Part of a small language model's weights.
Size: 12 layers, width 320, 10 heads of 32, MLP 1280 GELU, vocabulary 2048, 16.1M parameters.
Each number is 128 + 32 x the weight over its row's rms, rounded and kept within 0 to 255. Layers, rows and columns count from 0. Numbers have three digits each. The size before them is the row's rms in percent of the matrix's.

# down: layer 7 MLP down (transposed), 1280x320, rms 0.0743, rows 70-139, columns 120-159
# up: layer 7 MLP up, 1280x320, rms 0.0721, rows 71-140, columns 120-159
down70 099:130145119087095049082130053122129148103139142096130141118104069129188128062121157079169098114131169155122071183146155151
up71 111:116176142097138108138065111137107156119103127100127125143167202125142175161151095090121139113165101125155110070126153099
down71 108:186117106151130087080124111100118100116135137139158184134167139100120119169096132098161153162101080145117191131133131123
up72 119:111172138140197109103156102125129164112094119045140156160117161132114134081084159124113138131130156201078126172125093131
down72 114:104144081086083143183164063157121169150094147111187155146071148152158148123122078196145119110144143121110112131151108147
up73 089:090149074165096136184103136084154133117157099128125132121090109175157120105134165112142205178191144117103155116146166125
down73 098:127105100178123115131131153141143155189156201167086128085141211145081172138066127154122178132141088081102121125128099184
up74 105:135120068121119112062116087146135100123124123105161121177126106163132117141129142132134176090143148068201180136100177104
down74 098:111127187135105074138135131081196141154094162162105137122124115097066139120149218120134105087171076087107091108153114099
up75 101:122132212129113162119147180133092125078148100121129141133186063135139095123185118141119138172149095133111129063141120130
down75 110:135129139137119087146118112134096160125117104118174176185169052116133080137166107090151187072140089115089132053096128187
up76 103:160156181120153161169091115097164103087056118146122114117096127157031088126129071143146085099123150143131136059044188132
down76 106:142115126132124139114112155117112168071095121190077096066109203145112086150120065139182146117138097142121098137103138138
up77 104:137066123092130105140113100166059156132083090163119121101079119121091130097122173062083094162187154144106128112130126098
down77 101:144082157095139120115122162081140118138063139205114135154116140141078120144132150116146168133179196127183074132172164054
up78 103:119162085197172147131089125065119063163144168113173095139136180109124124095174121136106151128101127134150182206118152121
down78 103:120112153108117134155123158116089093054184124104166123108109150141153161060127202181147131164120138092115121156158158144
up79 100:124096198130155132079133144146118113142103131131151137125085094044117138138166159066087153137129129056136106106096103097
down79 099:166159100085114131137125082143154158089133127140161137194162151092112140165149132127126135072149160086099108079108143107
up80 086:047126102113149110087098171094059178172153165130138165159138213131090140141100175110145062155161125080040136102150186072
down80 103:187140080162114149086099114133118054104105150123075093171112099125159132136171149148111162124120154159192165117128103106
up81 109:205105110155129163068093075111074167165193083200193139170122105143136157120122129120117108118115088158125145131126152086
down81 100:097178176151133100123139168075045100202156123146133164116140071102140162200083149126124143127160073152112133127118126097
up82 103:135165103154069126152110108192146097139166133101064205120091158114135110136171078131108150111134164108155136130212138193
down82 103:131151145083157101150131091125133126101142116113119103169114151113150150095097080109104116167100115154118125124143155083
up83 094:150160129129090100146136142122120116147105075185044095141112125101122183083165105109160104158149155169046120122150146196
down83 098:101091111138143120189078139124145146069137112132120111108125152148186142079084149125106130148110076103141122174124155170
up84 104:107110178113176172157092140085090177097120068140141147080133099136131093072132126097100101095111171078099120074112092042
down84 111:171173151135175143168173087168168160111145127145136113115104102063126064095156136182161136073118125120127187138167131129
up85 101:104170151144121172097076089155132127116136157114146058152085118119146125164060102132119143091079131127087129104114123101
down85 103:163111145122100111118118159082106068145119186139142090122129150096149106136128126105137148116150124104125060122116074092
up86 102:120152164142064131091156125160131082118121159119113067097119176108173130106065138159152110112052131069092154132131089108
down86 103:080052139170188093100136127170229125133119131154115100115142134141112176082137087160177199169087105109126178115070123136
up87 104:146094149145120141103108122150138086166089125116147154105084083091136137129128093117131129096132118152139113160195125206
down87 099:148126065105130136139155158195145072107168119142099153119113124091154124130064087140132112123155154149113110081132109170
up88 098:123134124200110126125106122088160121179131111131132105086147134135074128162136148130079101136136127132148151077162149106
down88 093:163155101135200102143178157202130118135093156157074092115087094094164116091119129117109114079120098120135065123180081157
up89 096:177077123108056121222102129085108105098118126142090116142102147080167136163134087135036143139070123182108116126112151110
down89 096:092069183123112198122097113174119071162129123115133132140085170088099136121109167099092131100142138109158154065160093097
up90 099:095116156153131117132175116167097108172098110145081112157144077084106148095138130080123077138103143125091086105130083144
down90 100:155132153062075173139044071186168125166109145101077180128153101125066106108108106096086078180155171184115184173091141126
up91 103:118119081155151126140123150164156100116126132128132126115074164117161110107149148158103139107168113122101087120124133126
down91 104:125154103085161157127145111130105134123115115112136078103104087139148176121164128148114148144073137110190061074164116117
up92 106:124151131164134169073112094106162155147165131110151152121135115113078115133102156097099102140132103153102108087165178112
down92 105:080127143117144113138151112091131131129165109075125078127127145126162099139184120134123141110109141141172108081116142039
up93 097:160134119121168154142135203071142154135096114131117134121166107062119135125052153116136090134060097153137164109105103184
down93 099:069131203107100158154145148080118103184109119117140120048140172147136148141099211145071111120131161138152131145096150074
up94 087:099147124134159177130134154195171145119127116120209147076143164199178130151130103129113119137111144120119169081142111106
down94 089:100088091102061092143134138109070159100140194127079097140146141133153055120154115108143085094167120105123091127130100109
up95 099:134117131162069084097121119117124106102194115114122094127155203128150119088095109153148103133112109132135094115134119140
down95 095:120140130103180158154101169132129139129104158116141158130089065123110139125150105100070144124191123120115177118116119151
up96 096:135134103100165127131122139087136142120142112098087156136066136196188129144146069129148088126090185175203151093094111120
down96 095:138112120093137094057153153112161166064098086108160057132146096121163113142083194105071166185166110136079134150163094136
up97 096:186111124106055124060130152108121101187191124139111103141065126148092100159093106108139146152135129140107087135153117148
down97 102:076158086157125109122142125133074176081138100129128075117140128175066093134138157106129122093117175222128102135120117185
up98 115:158103181110124125136102109132130141173120138126115206112189117132087158081112155189118131121082108129104120115123173097
down98 101:137125178128116094131081194128149090173125176131084182096164094133084132135086123162190095103137085168103155090146133103
up99 098:152105122134118136150156161104113184147164159064108191139077158131134105145159171125082155097105163097135143097099113124
down99 100:181142142091121097148057093176153095135131177167134148153152129159114111093168134117132145109157148151079171107100095187
up100 100:131091164109121124081101191105162136031090163113130177118138078130122078115130164096046090156157172097117181108086113134
down100 105:153074153085120151147146122160092124077158126087134144102139114104102099119146208170077091090147123084163153144067172177
up101 101:089158125081120142124086102184147081067206160130073155129139094114177111143111096129118116099112116163065146121075135052
down101 106:073133155114124109109086114120119133138175138163047105076103102105209162151097227145173118153113112112131189132120109107
up102 102:154170156144154125157089130123120059110159137106140157100113106172169185158151168086145180170122141126142170093194154164
down102 100:127160144190163122088092143137164058125145109110221144174100082152082157156062123154203097059156129086097110138081119158
up103 099:188086164156117116060126135161140129139142157135133115149125173166122121141167100145144170114160065097146121077105150130
down103 102:133156111120125146180152105159090135103225130097170056127135116166189130088191078148112091136106142146176175086146105141
up104 117:191115094117128195138106140118086126169117161136112112083139131166121149163141135119096118157148157152106138101170075090
down104 116:174140117169174151114074127106109050149150156114068121106068163089126131079177127086084119021075202121158106107118123094
up105 101:148138128083172164097126137188136117057067145122063143095116175104171113150073202093167057141121110134068159108166136188
down105 105:142124101143166043117149125128104141128131120119136137072132192167111094116083144123095131127063138156168103136151117115
up106 097:091131120152151203161171150104116125128105091185138119143098152135132084127136160167069190121154147097168153102077070106
down106 094:186120079101135126038093125099173102163095149104182129100126103121181118114157112134182090176055117199137107117160031122
up107 095:130093093142121082137104078093118126101082128167140108146162123138110150130138109110069128067114083131098079074124126085
down107 097:134094091113165064117188076162071098094099127146149154137135136155157161100206133099134126145202134072157111132189079149
up108 103:141092171102167149101099171143094150164077137152131131084170100113114176108168116121137122097164148089033143118101129152
down108 114:120172132148123136098099149038122173130114095104141102141161117153110115140135119190117109078112115174143122144121180134
up109 094:143109155173164149135173126201178145178063110117114184089143065151115146157123101185171094117116120074075141158108101106
down109 101:131100151166112211139115120097150127120125123148154143157090113171131135121085177132092158118189127163137128136060103130
up110 092:140108140082122174121148133161094140114119124134124146106128080103111134142208104083149129121154154131130107116083114181
down110 098:135074173121058120116106082115154109146110155110076145136118121182138127134155117178183144108117130112138125090127105167
up111 105:126138167111103188136107159084091192139075144174115142126080085147111115160087174124133110134069156148106132135113068089
down111 102:140116121083099135110127096145151196108154117157155207164123186155108109177134146132116113197112101118106133116147150143
up112 105:146129096108148111129111132102183142136115113120148155045136038100098147155105104088120112129105157084107108121189121115
down112 100:168130130142110093116108191105130150089124128133081174092200117140143162111106090164130077097151179099164129093140149140
up113 095:162161123089101131160140163130134088103175110146122109061187126175133135174154070115147139175089043065178133088170154113
down113 093:123147173103117179116184051100131111162118092154114097123138083088136142170158129102085108186156123124170193186094141118
up114 098:145081109090114174187089177108145139117141141094169096158165105152181136156098136126068124148122026140134136066226157134
down114 095:130102062164108118119131157085148139129145156131104103188167130120093162092130160147087060164179131149079142138161135122
up115 093:098123189143143175113124118150088207086158108155156208088146184191125125119155207146143127097102102074107101131163085160
down115 097:124101104089147122152171096105167097094146122086068114162166150144139117199105125217075087145170127123138099113132170169
up116 119:166126095146114171102141130164161175109080142082100139115111113118163210073081137118147134130137133083107140127083135125
down116 108:178078124151045115119141097107099136158158128058157111118117147153118155097088071146130161160094162137154124097128142135
up117 102:147181132101102077152129084111139152096212111125125136119113049114143145099128130116095168152098083094132155169147094082
down117 106:207136097099082055096146074208132107173133102101101141109112143147136125106115086086129109157194125123093098166095137123
up118 105:160135145171146144176121105118146089132194159148134163182121112219136128148124167146133130027188124122124110102173150128
down118 102:162163153135106140149107153155187139131132161168111179172181120128145147160098125115192193109192082182082142122108151123
up119 090:128115136157102123091122130157145134108195118075138126120117096146125159131156109181158121160081116127161100129140191120
down119 090:116148156101143091156212044091137114077119160134096147095126095162125152108076147098148154112106116103174139110133189152
up120 102:117069104145105139114112094144139132158126113123145127161143156136085113106112164132189068168176102161195148144108165155
down120 109:089082078097131060136132135136129164153132134074153098105169158119123051112200148131147167131092127210150161154096132077
up121 099:175060143121140128121108200158150128097139146122122128125140111180110128131136164173095144161089147127134139085092073177
down121 102:091168156080142127086121168077120159162079108145111120098088175104147042100116123148125171116112158182139156138056132139
up122 104:124102125102118104123119149110113155129106146175122086106120125144113159083091164114153170166158123119130120064142086116
down122 099:107087199136165097135139105164091145137095129150122173114062097120103140140103169136169161147151140158121091132151165115
up123 096:142151109131095106131071083078127141073086087145112121105106097124134136104071127043083156154088097032061169105060178127
down123 105:149160155183126182100174119139104124082180122153125079150084161146135153154080158097085154129110120154121162138142113072
up124 094:116143132182166057158118070086136169164090118143110157115153118158107108116131124120151156136137141151147127157130123134
down124 095:214089121155070157123118125157086144111114169133149178116126137156130112071099152190142136080168178065183094154096113156
up125 098:150137138131093128081110108122090156051220087145123097099164127131185103143138133133173140137137125067117183115122077107
down125 095:122172140119194085100129157118131102073084170166102135187145138043155153166143118136099139164055109110132110129133117049
up126 088:113136135152089090120135122078127130103108077158141124148133143143095176163132131074124156159110151190175121096145139164
down126 101:107065092094135172130035153139149029139159197149128166143141147106107112156176134112146180140143114174130116104106143127
up127 104:165108076120178096145110093083082171106173157151122168156125130130074115064122149137120175117149128150158108147129123130
down127 102:072161106081159117163112156088080111125152114119131134189047143112138121088191094122140119148119135135168108132151088136
up128 106:113101117152107069138110147088164150104127121108116151181105157162146127167127123102145092135092149106092142109095153149
down128 107:117115086147101112072174134169075144118156154160152206141097127120127132107136143151111200068077136158184037134148124129
up129 102:153124126070114146151154035153153143127157178156091126104157071167108140056131157125126140149161208126133074123099147146
down129 103:150115108143156104141125133183232152118148222072092102123098152155086066092205149109086129154113176160117176159155087163
up130 095:153148045138107147137064121135101123083106173135151111090124116130138151087151140110120128104119123111139067095110140141
down130 085:162138132050145144088134130130133151134126052109165105128154140131111092179162167101106148126132101143109181165102138117
up131 104:114159196130138150160126183188145137106115205135141102126130091077156128141102132141163132140135148174111169136142084162
down131 109:112192154103097106100095087147109118154133162209177167100183121118169090122107101149088109098074177080110115147147161115
up132 096:164104149108105148164086112124172110156159075179128136094140087143146072109107127160157068200080130138088170142088156119
down132 096:100115144112117102069125151192080093048108139132060130200087083153135136094089148122137105073143108144130129106113143105
up133 108:133183170114221155075122143189144154106139168074118157112110154091108097120142116047112182165103139149130095069097116122
down133 102:094093132090113072143097145077153137093171180174095078099125124144133112077145173136121108118138159164089159097141137134
up134 093:093145095121152152114068160094115140173086140074124184142069134155182108127125110162107144116139155100117139115137142152
down134 100:134077070136119119163117149112114119072123099109107112114115162116131145110127140124080147150076130117083185110145177157
up135 105:151131134167156150112130124169125100133130124140112148103135099180135137109050062147137151146130147129171175128097089176
down135 111:113097109160154197101062062170144090154149157123157113130150139167127105155169124085048125126099185164152132173090102141
up136 092:119119159042130103073125109152106177178149162137150040131130070112132155120137153067144078195137172123081164118128139133
down136 095:145085058100179114149099130100133121145121146126155108055119145133109133174090140181132095147052141081143121115129128109
up137 106:106122082148137116136185118172181156175110129185123132097096109164130130124137140143105144136150182031133122153203117073
down137 091:133136132192115151090074160124142168137150176166072150137142170098138127114164168102158195154142154203172125068092096101
up138 094:149145118111163139109156138096162083133138094101167169122159128112155150135127027161141175112198142088148116176184112164
down138 093:128122110125132127117115078088084074086138083123169121156168139171099154092083111138092141147110086196164159121142090072
up139 105:167146078116090155122079118110051186082064092169110146181111165160135113151095105102109163094195152162150127144109108140
down139 104:155113104086105138077129183089093138110065149061135094120118108114173082164174175126167114175095208134167155115109159118
up140 100:077094164079150120140090155171107150136158116165119138117083094125039122128101147077101189089138059091106121152118098118